python train.py --n_layer=11 --norm_place="pre" --rope_base=10000.0 --rope_fraction=0.5 --beta1=0.9 --seq_len=512
Each number is 128 + 24 x the weight over the matrix's rms, rounded and kept within 0 to 255. Layers, rows and columns count from 0. Numbers have three digits each.

# layer 4 MLP down, 160x320, rms 0.0495, rows 81-159, columns 0-79
109125159121160144082119108141139151116104084179159142154175113075159091149146120103154095136104142107131145131142117145130135138099168098096132126113109132122122088182101121166120127093129095091190141113174082131130135124110146136126110090
127077148135123145189139111140101080168109122118171116095142133133181121158128164118101128106129105116131136125149135147143138148087166134140072144065156119077124148123125105136132130141136135136132179118125049162116180124184138126132148131
162148153090145076139141101155152159147157170125122130131135094128122152171137119105129127107171164083108124105112153126134131152115145146135132158129115148136117148145135161118118145097154112105111139164089103139114066101161154140111081137
140147127133092117139159147150126132129134072153095123100114167156124104095116117134127109134161149151161143116104127115150141183155136154109147111130125155146132140117144101071099107103105114117133154127142141163159112134141118105122148158
106108172094103184114077117126135123133115188152168126110143101106129122118118126168159106118115095101113117080106137167205150158166121130160124166108134087162125116132125175142153105170145105114141159090145107136138145078153147136163122152
132122151110145113156153123117129132117150172119133134148128140137133139129158147151142130143148152138139135074103122131124149156116116121143137129113103107122110151157144109145107131182169117154144146107125172135154146133144133126097141129
136086154164139121113122148136137108105103153120139157136127105098114110143125108164163125103108129113127136138115146158129126128104144121140119160130166133121135123138127131129152146101113119138107103135118111099104137123130095120121158133
129100145159114138093165154125154164123139051171134145156132115162142123124114144148099121106135101159131158097076100108122161101098161163113130156128166139090136195106143142161115120124150106161117092129074153131144147108110098119133137131
185137109152135113098093108135141139114123137130109118127114146100106121083150114156105070173140167119115152109116158157087086133125115148139109094149148109132145107157122137148176151159113125125129110122135100108109106130158106133109113124
093178126112116119132105102135141115165126146102100142093149121135098123157093144131146144131135091125128148102137175130178144155135155090110097122148099157131161150123142132136145127156118161147064096112104105097089103109132151096143174141
128136140144137133101119133121130127142162112108127097081062169117172109136133102119133127141130128099149149141173138127146157154156146073116156172164071109120131120124152131121137125163111147142111114126128137140125130136124124109121092137
120129101127113087131130124140124137120113136111164136105152113126105110140128115127108138114166144123140112063175122086137109106090168078144121150123146098153093107154144124092161127132161123123155104145105129118133119101083139104143139120
130109132115121093148083092155147123119100093117118132181141150133125148137104141124145122168171097137092104085130135139126094117114113148107075172165142141149110092158123121113130117112186120132112101110105156137130126102097114145136124106
114130105129147157135109151156151128156090105120123159165143149099120114125119091081130097159099124082125139115129127130098172118106135124104141133142146120145086079128150165139112103123153111056148133138114127098151113129107115113148120121
147090150128108138098105114125142144108127111126096171124139149116107169149151139148080121169163160136138092132146142156114139144136129161114165137114202111129142152117140139104143184110077118115172122131114140139087148141118145071170110174
146123162136154110109126099131087122115156157135161154132117117124134165109094133110124146119161124158135192114161137144142137099121162152129119126139114108137162136155141151126150102114073087151135132119104163112168118127176126112166147131
059147143162116131121132149222121155100123178119111151152111129123122163082164112097117092167124113138133141110067124142132128127117132157127096101158143147105100124123123152148128089114118136126104175119161114147124173137157108107109129114
140140108118096152125129129112144127121125091118129177115116128112151122091112144141139118127097136113168158152108112158069125109131117159116147144132089121107151121118132128126099188105132128146170136135099142138087107155121098171105169118
098117140121168163112136110055151106151159154117108125083122104106132122118132140135176151126116128136130114103155165093167119158158128133107129111125111151089116091123121118109152114106125125114129134142114132128121108104117139112135153111
115130167156112133136125130115112119098143133150134138132131173169113133136134169160084056121129130113100128102165146152114143144114140122164120092113093137162122105141110080073150128145137145134093117203159120148122113108107153159156107185
152141167148112158107155093141119146155141144171105133175087123147155073093111111120133177163142148116156144131118174150127107112182144116188100125111104126084110144108156120124104105136141105133057147121068165060152116145093160138126130117
104137097108121106114110114136173156131138106149134128080116124118172143117109136104098079128110111149094110124170121132124109127125141146097123152090094128146110147116129158118124147131157115133104137089132179140106114094127156101114104118
099121098132119106106135143135115116106113102140152166131130133107122113121057123169152127094194122150132115174138127105103130104139148134101150097148160190137111119177123153110141115107193129149114124141141074174144144146078112132141113114
170129167087135179108101154135133149125144105150109090132162122165123130111068177141095133174090120116106131115128099139126170098127125109097133144127147082113128156110108182111116112119120142111157170157080154116123122124114172090139141159
116075131148142131131098169067134112136113129156129146112194134080105146123140140103080133193136152092129116137116136100087156123123102130148137109151109132097103177113140111158128138127136119148148098150118119120091102157100134107137122135
099156115128162136151162160112196083156142139169103110137139103134117119092143119114121146124103130125147128101108133078118156115163094148136098118102097158144143162098139137142124128173105095129150130106139123144097121127082132094160095149
138125149101143132136138090142076099124165131114166092113133122099108121124074134148152124129090098115105116119135139170114146128091129110149147128086154090173148125119151135125124124130148150148097127114160120160117110146098168108121137105
127143123166087132080184133089132123081147102117153154144121170121090140126124130107129133162139117120134120071155089130142099128112086109141074117154134162145100143113097156091115123130161145193134155175119164107115109137147147136165111175
167123107132160128106149113137115134178131117109152127111149150090150089124125134105125169072109106119122099118134177144124167087139137139112115162145102126104136123181095114138131119122122112095139126135147116161121096118077093155138134142
143118111127127154139125113121127149118116141150143111174132122162125146137125117139170115130160149129112138113140126079165128092136113131176124115194125144140122139125155112189108132140116149118133108136148111126135143155138120153132186149
117089104073150113178094125129095111113127111107147144117152171148132147130129137094153161126136096131139158103117101124147113089153142159118130138117134136128139146092110094115157107114128124102107079125118114115155158139163140156119104118
104103123141144149129152127117133136134120155148148122143149079128127097103124128131149128109124143170102135145156155098174133092104110136173108136131140143068122131153141059088084148158119136135126150102154139101113129136128082110136108119
112125144082106086129149112107147154162117091159168161133158129129134131163169120106143140135117133128128152136131109168090116160119142109095143125137146115136152092122143149141130150160138142111118127163104099135130115132121106126107139163
169147129117091126138134140114130156121146095105122109124111135133126137096134130115130213157115116151180112109089101130115102086138118135163165119135166157121140156142150138103154173159107116128148129136169125139135158123156132159104143149
115134104120128166084114177159195160127133161080108093133123124119121106112124148147109137165131110126151128096156126092074140129173147161138118148105176167096161170124118127116152128136110128158127131110154124103113103140114128173073142131
144138130111173080083202154126135112148116098157115101121123140112104172131109153101179114124130132116102136178084102089155158149113130143133132154143152106119171090155088112138133091143129138121158123156151131160123133133131124130118133105
141144091134155141151129106171094122096110140105150135152086156085117127158171125135122101142131157133127114142133126123089177107124124174132123137094143144132103131130151140131132123140175119154112098118074074150145128158125109160128109163
147131192125109137167143129085147136109124145136126142123097109119130124122129127138127148119130122131142115104129116126127113140132099169137118110113135158134149133105155142142151107156140152135137089104119139131098135138150140135159162136
093178078144152090152147147124100110142144156088137168134135119160133125085152133165123119155118138093148121104143137164154121060107146145127116164159169130084160143118131127149119140112155123129146117136108098157151151138125117124190100113
081131143097174123129116107118096137128116096099171116133107165138129124128144161122129090140182149149128082154118135103112105121072123081173112168134164142125108119138106124118121103108135093137144158098108128163115110071111166077131108072
104088136113083094164139132130128132131156120076135137125111145095119144103145157129124146108159148112147148141120097142082162154162138118095147121081128117059149144166117185129132138116141148137103096122108138131137148163143128106140136109
147115154169132143138147140144082128140126095124125143126108087089102126125147144125140137125151128150134152179121131115110156155120126097121138116130157127115157152144144136121119136128124140096131141137153138134125122148170126127147107144
101088066102173118118164105108159137094159160113073127129120130164131121126135161097092173107129128096103127105127076145106137120111134141123082124149116158125129148147145139126112086137163107111124142171144098111118145137108150131143133121
158125106099131151127160125122169126174148137117122109141146118105181147120111134112092159168142125134119127088102132141143135116144111104097156070160126130165129132102125103128166162154087119142146131137138125118134116160105129149131138128
106159088155117147149105145114105145113101151150126100103102149112143128129118164133138113135075111123099175123139107096129126138130163115137109121117102130175114108156121095193129127134099109112094136120165147110128152117138141159155143122
134121141132130124129120130120108141090135098120122117138192105153116144117129127129129102165162116119121117109122109159143102100172133151144194086133174109131114171122145115168116067121121112111143115116133138098146137135108118110100085125
134109172095101129155097131115158074164106139121095079120104094117114164117161143115136123129124140113128161137148146099142182129180118088135116184165127156132147144116147157104136126077201102136096124132130148155130152157123083145120128106
098173081103108139137097066095153105153133140160136122121113154151150121123097104099131147114115163110107115108182110103090124088156088110154153104125105146148121115141116120106139105155127176126133135146104162128135169101119155136138124181
125138091128110141137126101138098122125110090128158135101111114107124113124127099118131111078145127112149146106121122119130107065137124060120127133119103137111100138139175114116172108102146143165108148148098103131125121191130105138153120127
139177135120125123113105131146129113155128148122148111124164142198098102108128123177141113123145127134136066148133083079142181121094133136086135103103120178102133100120152154093129138140162135109185152110101161136142133126118065144072160118
078126151134087158154133117152095127134120105130102143127120143127136131123142087116099124182121135151125134105143115124105129140114122095119114146153138112174105116097126145122134115077125113139117120162167102155160175124141153163146133139
120163135093101082123123102135162111104128126160156140086118138134164112118131153091099121113109086111097118129133128098135135145057126121127126148151109122113147105095124131135176102131145114099120127128130147105177108139162146141166202122
123133113192119148083141137077116088143127152160113129158104112108146094120126131142141119109112109128122156120086175150141162142109178143139096122148090152148110090069133131162165133137148122148135198114087132116107100087135142099088201136
132134135107131136128174156144154119180117111132110139144133135157184117135143092109141115138125149118106157132165128086126167139129128131135073111112132117111121124081157084133059132110130132106099108172108151102119144083129151115163145169
114133124138150119091120140097125054160178096158105130088100189113145106122089149117134120154074139107135157130123138140170159140162082148150120121105125118171174140133143158172159139153124126124130119137146110103173090114122138177143107116
109143111128142158075077154134143114156126124184139113136089118156156121173152133149101137143118181107111114166061149094114084136138110153138145092111125110165083133154147135149131106147153137151094164124148127123167118151145096173147141162
138166098137152138180087117124118100110152152108150110106106134140138136100144109146134125110113098128158117156175126147152125126166132087119122071125130134135125137144142094124124127133156143165127122205144137160112111119123170125147095139
141121112140132118121178111179133139102117146144110121126110114142173100095097084091080100143141140089102080191124128099150150118119156150158105143172150151152137116092130119157127138131118143119078111117114104160163158113148101140143109111
124130119115146188150108118131133092134155158121122156091130116124108134157072102101139126117141172116125120106161092131130126105142120104129110134161154123190121151132105136104139107107122105122117125106113124147174155129119139142130119152
124098116146097158143093117084103117162163121139094142157160176147126129163148108165156155156115144116141091074112103148108109131125140128094115091117123115159134110124122109114124131085142122148116120108099110148133107108146142141145139114
127143149150210116154166129105113139144095086114113152129105124144162107095067148124113134096124111133132106148144147121156105122142125094117104159134087116163110075129128130141135157140107127150159142129123118128114132103105111139128139093
094165112123105140136195098158166131115112178152138134140114136113112113110107118131119122137130124175111090095117113132129116106163078146121153164116129112171130120102100161159126124156117138141130106132134124167124142101120155120102156103
126134110140133076074120119136161144165140121137111133095092078131120118120099113134151124112126110102091148142143166114099148141107147161114125119130104114128093106133154149116150138091155140117131155136189062142101144121147106110131130164
123138151121138069106142117129114108092135126151090124164098145138120110158159134126138132117145159151141113134150124122193124122161124145107135175148113110133099102120122078155125140135135112113130117127133160146130103141147171153142140146
115138109128139153109139125187152146131117125120129147129138123126158116060135110150168178089125140124175138152138119132155116112148089124065162092146100138158102132137132175144126193101133126137151156134103117145101121155053133118125123150
090151123144100154128114129115129122105149097132159104116100163157050099167105158114146140139133148117114136129138146101091139117105153143137129155140115166145130119157132139142140124106118141112157111085130163155168159128104126154128142156
135119111064150141143085108127130172116153139091148120115137102134136164106119094123135134154135128119140158151109137108108109138170096132125141095137104157139143185147136145166152103119098151105132097089133137092101137146145121166058127114
153134132114139099103107110095131165116113131123146143113148113117177144140118071088124135190171123144132135099145140149131089156129134131155148146083109107122148101097108171134088131125117121098084133157129118126081138110060132158122127142
122104120112109140121112130146098112119111099141142129119147094155125087128174075096096106123111108161147153174148113109092142093118113133066095111140092116118125116096122116142084156149110121179101112139171122065129148153114159138097144116
142120154127137114129135118177144178160145098132128142135119150104116059140108161121084114103084088160178168149117082105136164122105153112114135136128103111130090105113114167165110092128102137107140136115153085127154122106122170131107120154
130136144105154115149066094138157148135148126124132127100167114122145143157141091103130144116140142121104150099131143137125152158123089114084110102143101124115125169141172150113123162085119115079136088126135143139127112125140096110139130150
130128154142144122110108162163103072130156125128122129121120175111099117084097091110125077139115111101148093134138131164150112158121117176115120115115092112125122135151125108075147130142203149132132186140144128073111138112120110079131119137
153111126133117140136098133156129108101142151118165148122159123144105128149110130178124129176165175147154145148100128169119115162180129167123166106143105133187146097128150106142102183141113104139142103096145190133164127162125109116094128093
138127136120120121132140141109137092146138160097068102136162152120119105121129121124134142115138147119100133093155113102145110146130131125126121134098136139172105124148125146106110152079116152103101112158119135103102107117093114143139082162
143138132120104130064109096144105127082101122163172122144094188101153105081123128117123124128114128113175152120167115122122080124072119106102133158097133124110069143104139126169136138148136165129156100108134127144153131131148091128137162118
082142103143105128159134116144117135094120132199146139142107112116156087126124118171091124132140116142111106152099167135065152149122134113114106136122150141161147109145138132179135104137155124081139114112094130094129124118164138054115096106
132132194191145113091119072173112149120150130127147115084145151147105122166155122105107113139176148148122139161119168160125076146150106137107105103135139103121132129127146080132140080144152121153101109125144044107137124098169113112128093167
114118094099123105120187085133139149119107151102124133092143143136145141129154124151137136146132119100130161075117110134135149131147121102116126104104113175136095129107137113109152114098091124123124090126135162159117180110108073131131139116
125129089123134149075094147153135148089111107092131179128174108092099114179165115158119089110123142125083129119140153147129123133144120115116101099108122136133160117156119187140108162096098097120114126159132136177099114107138138070101105106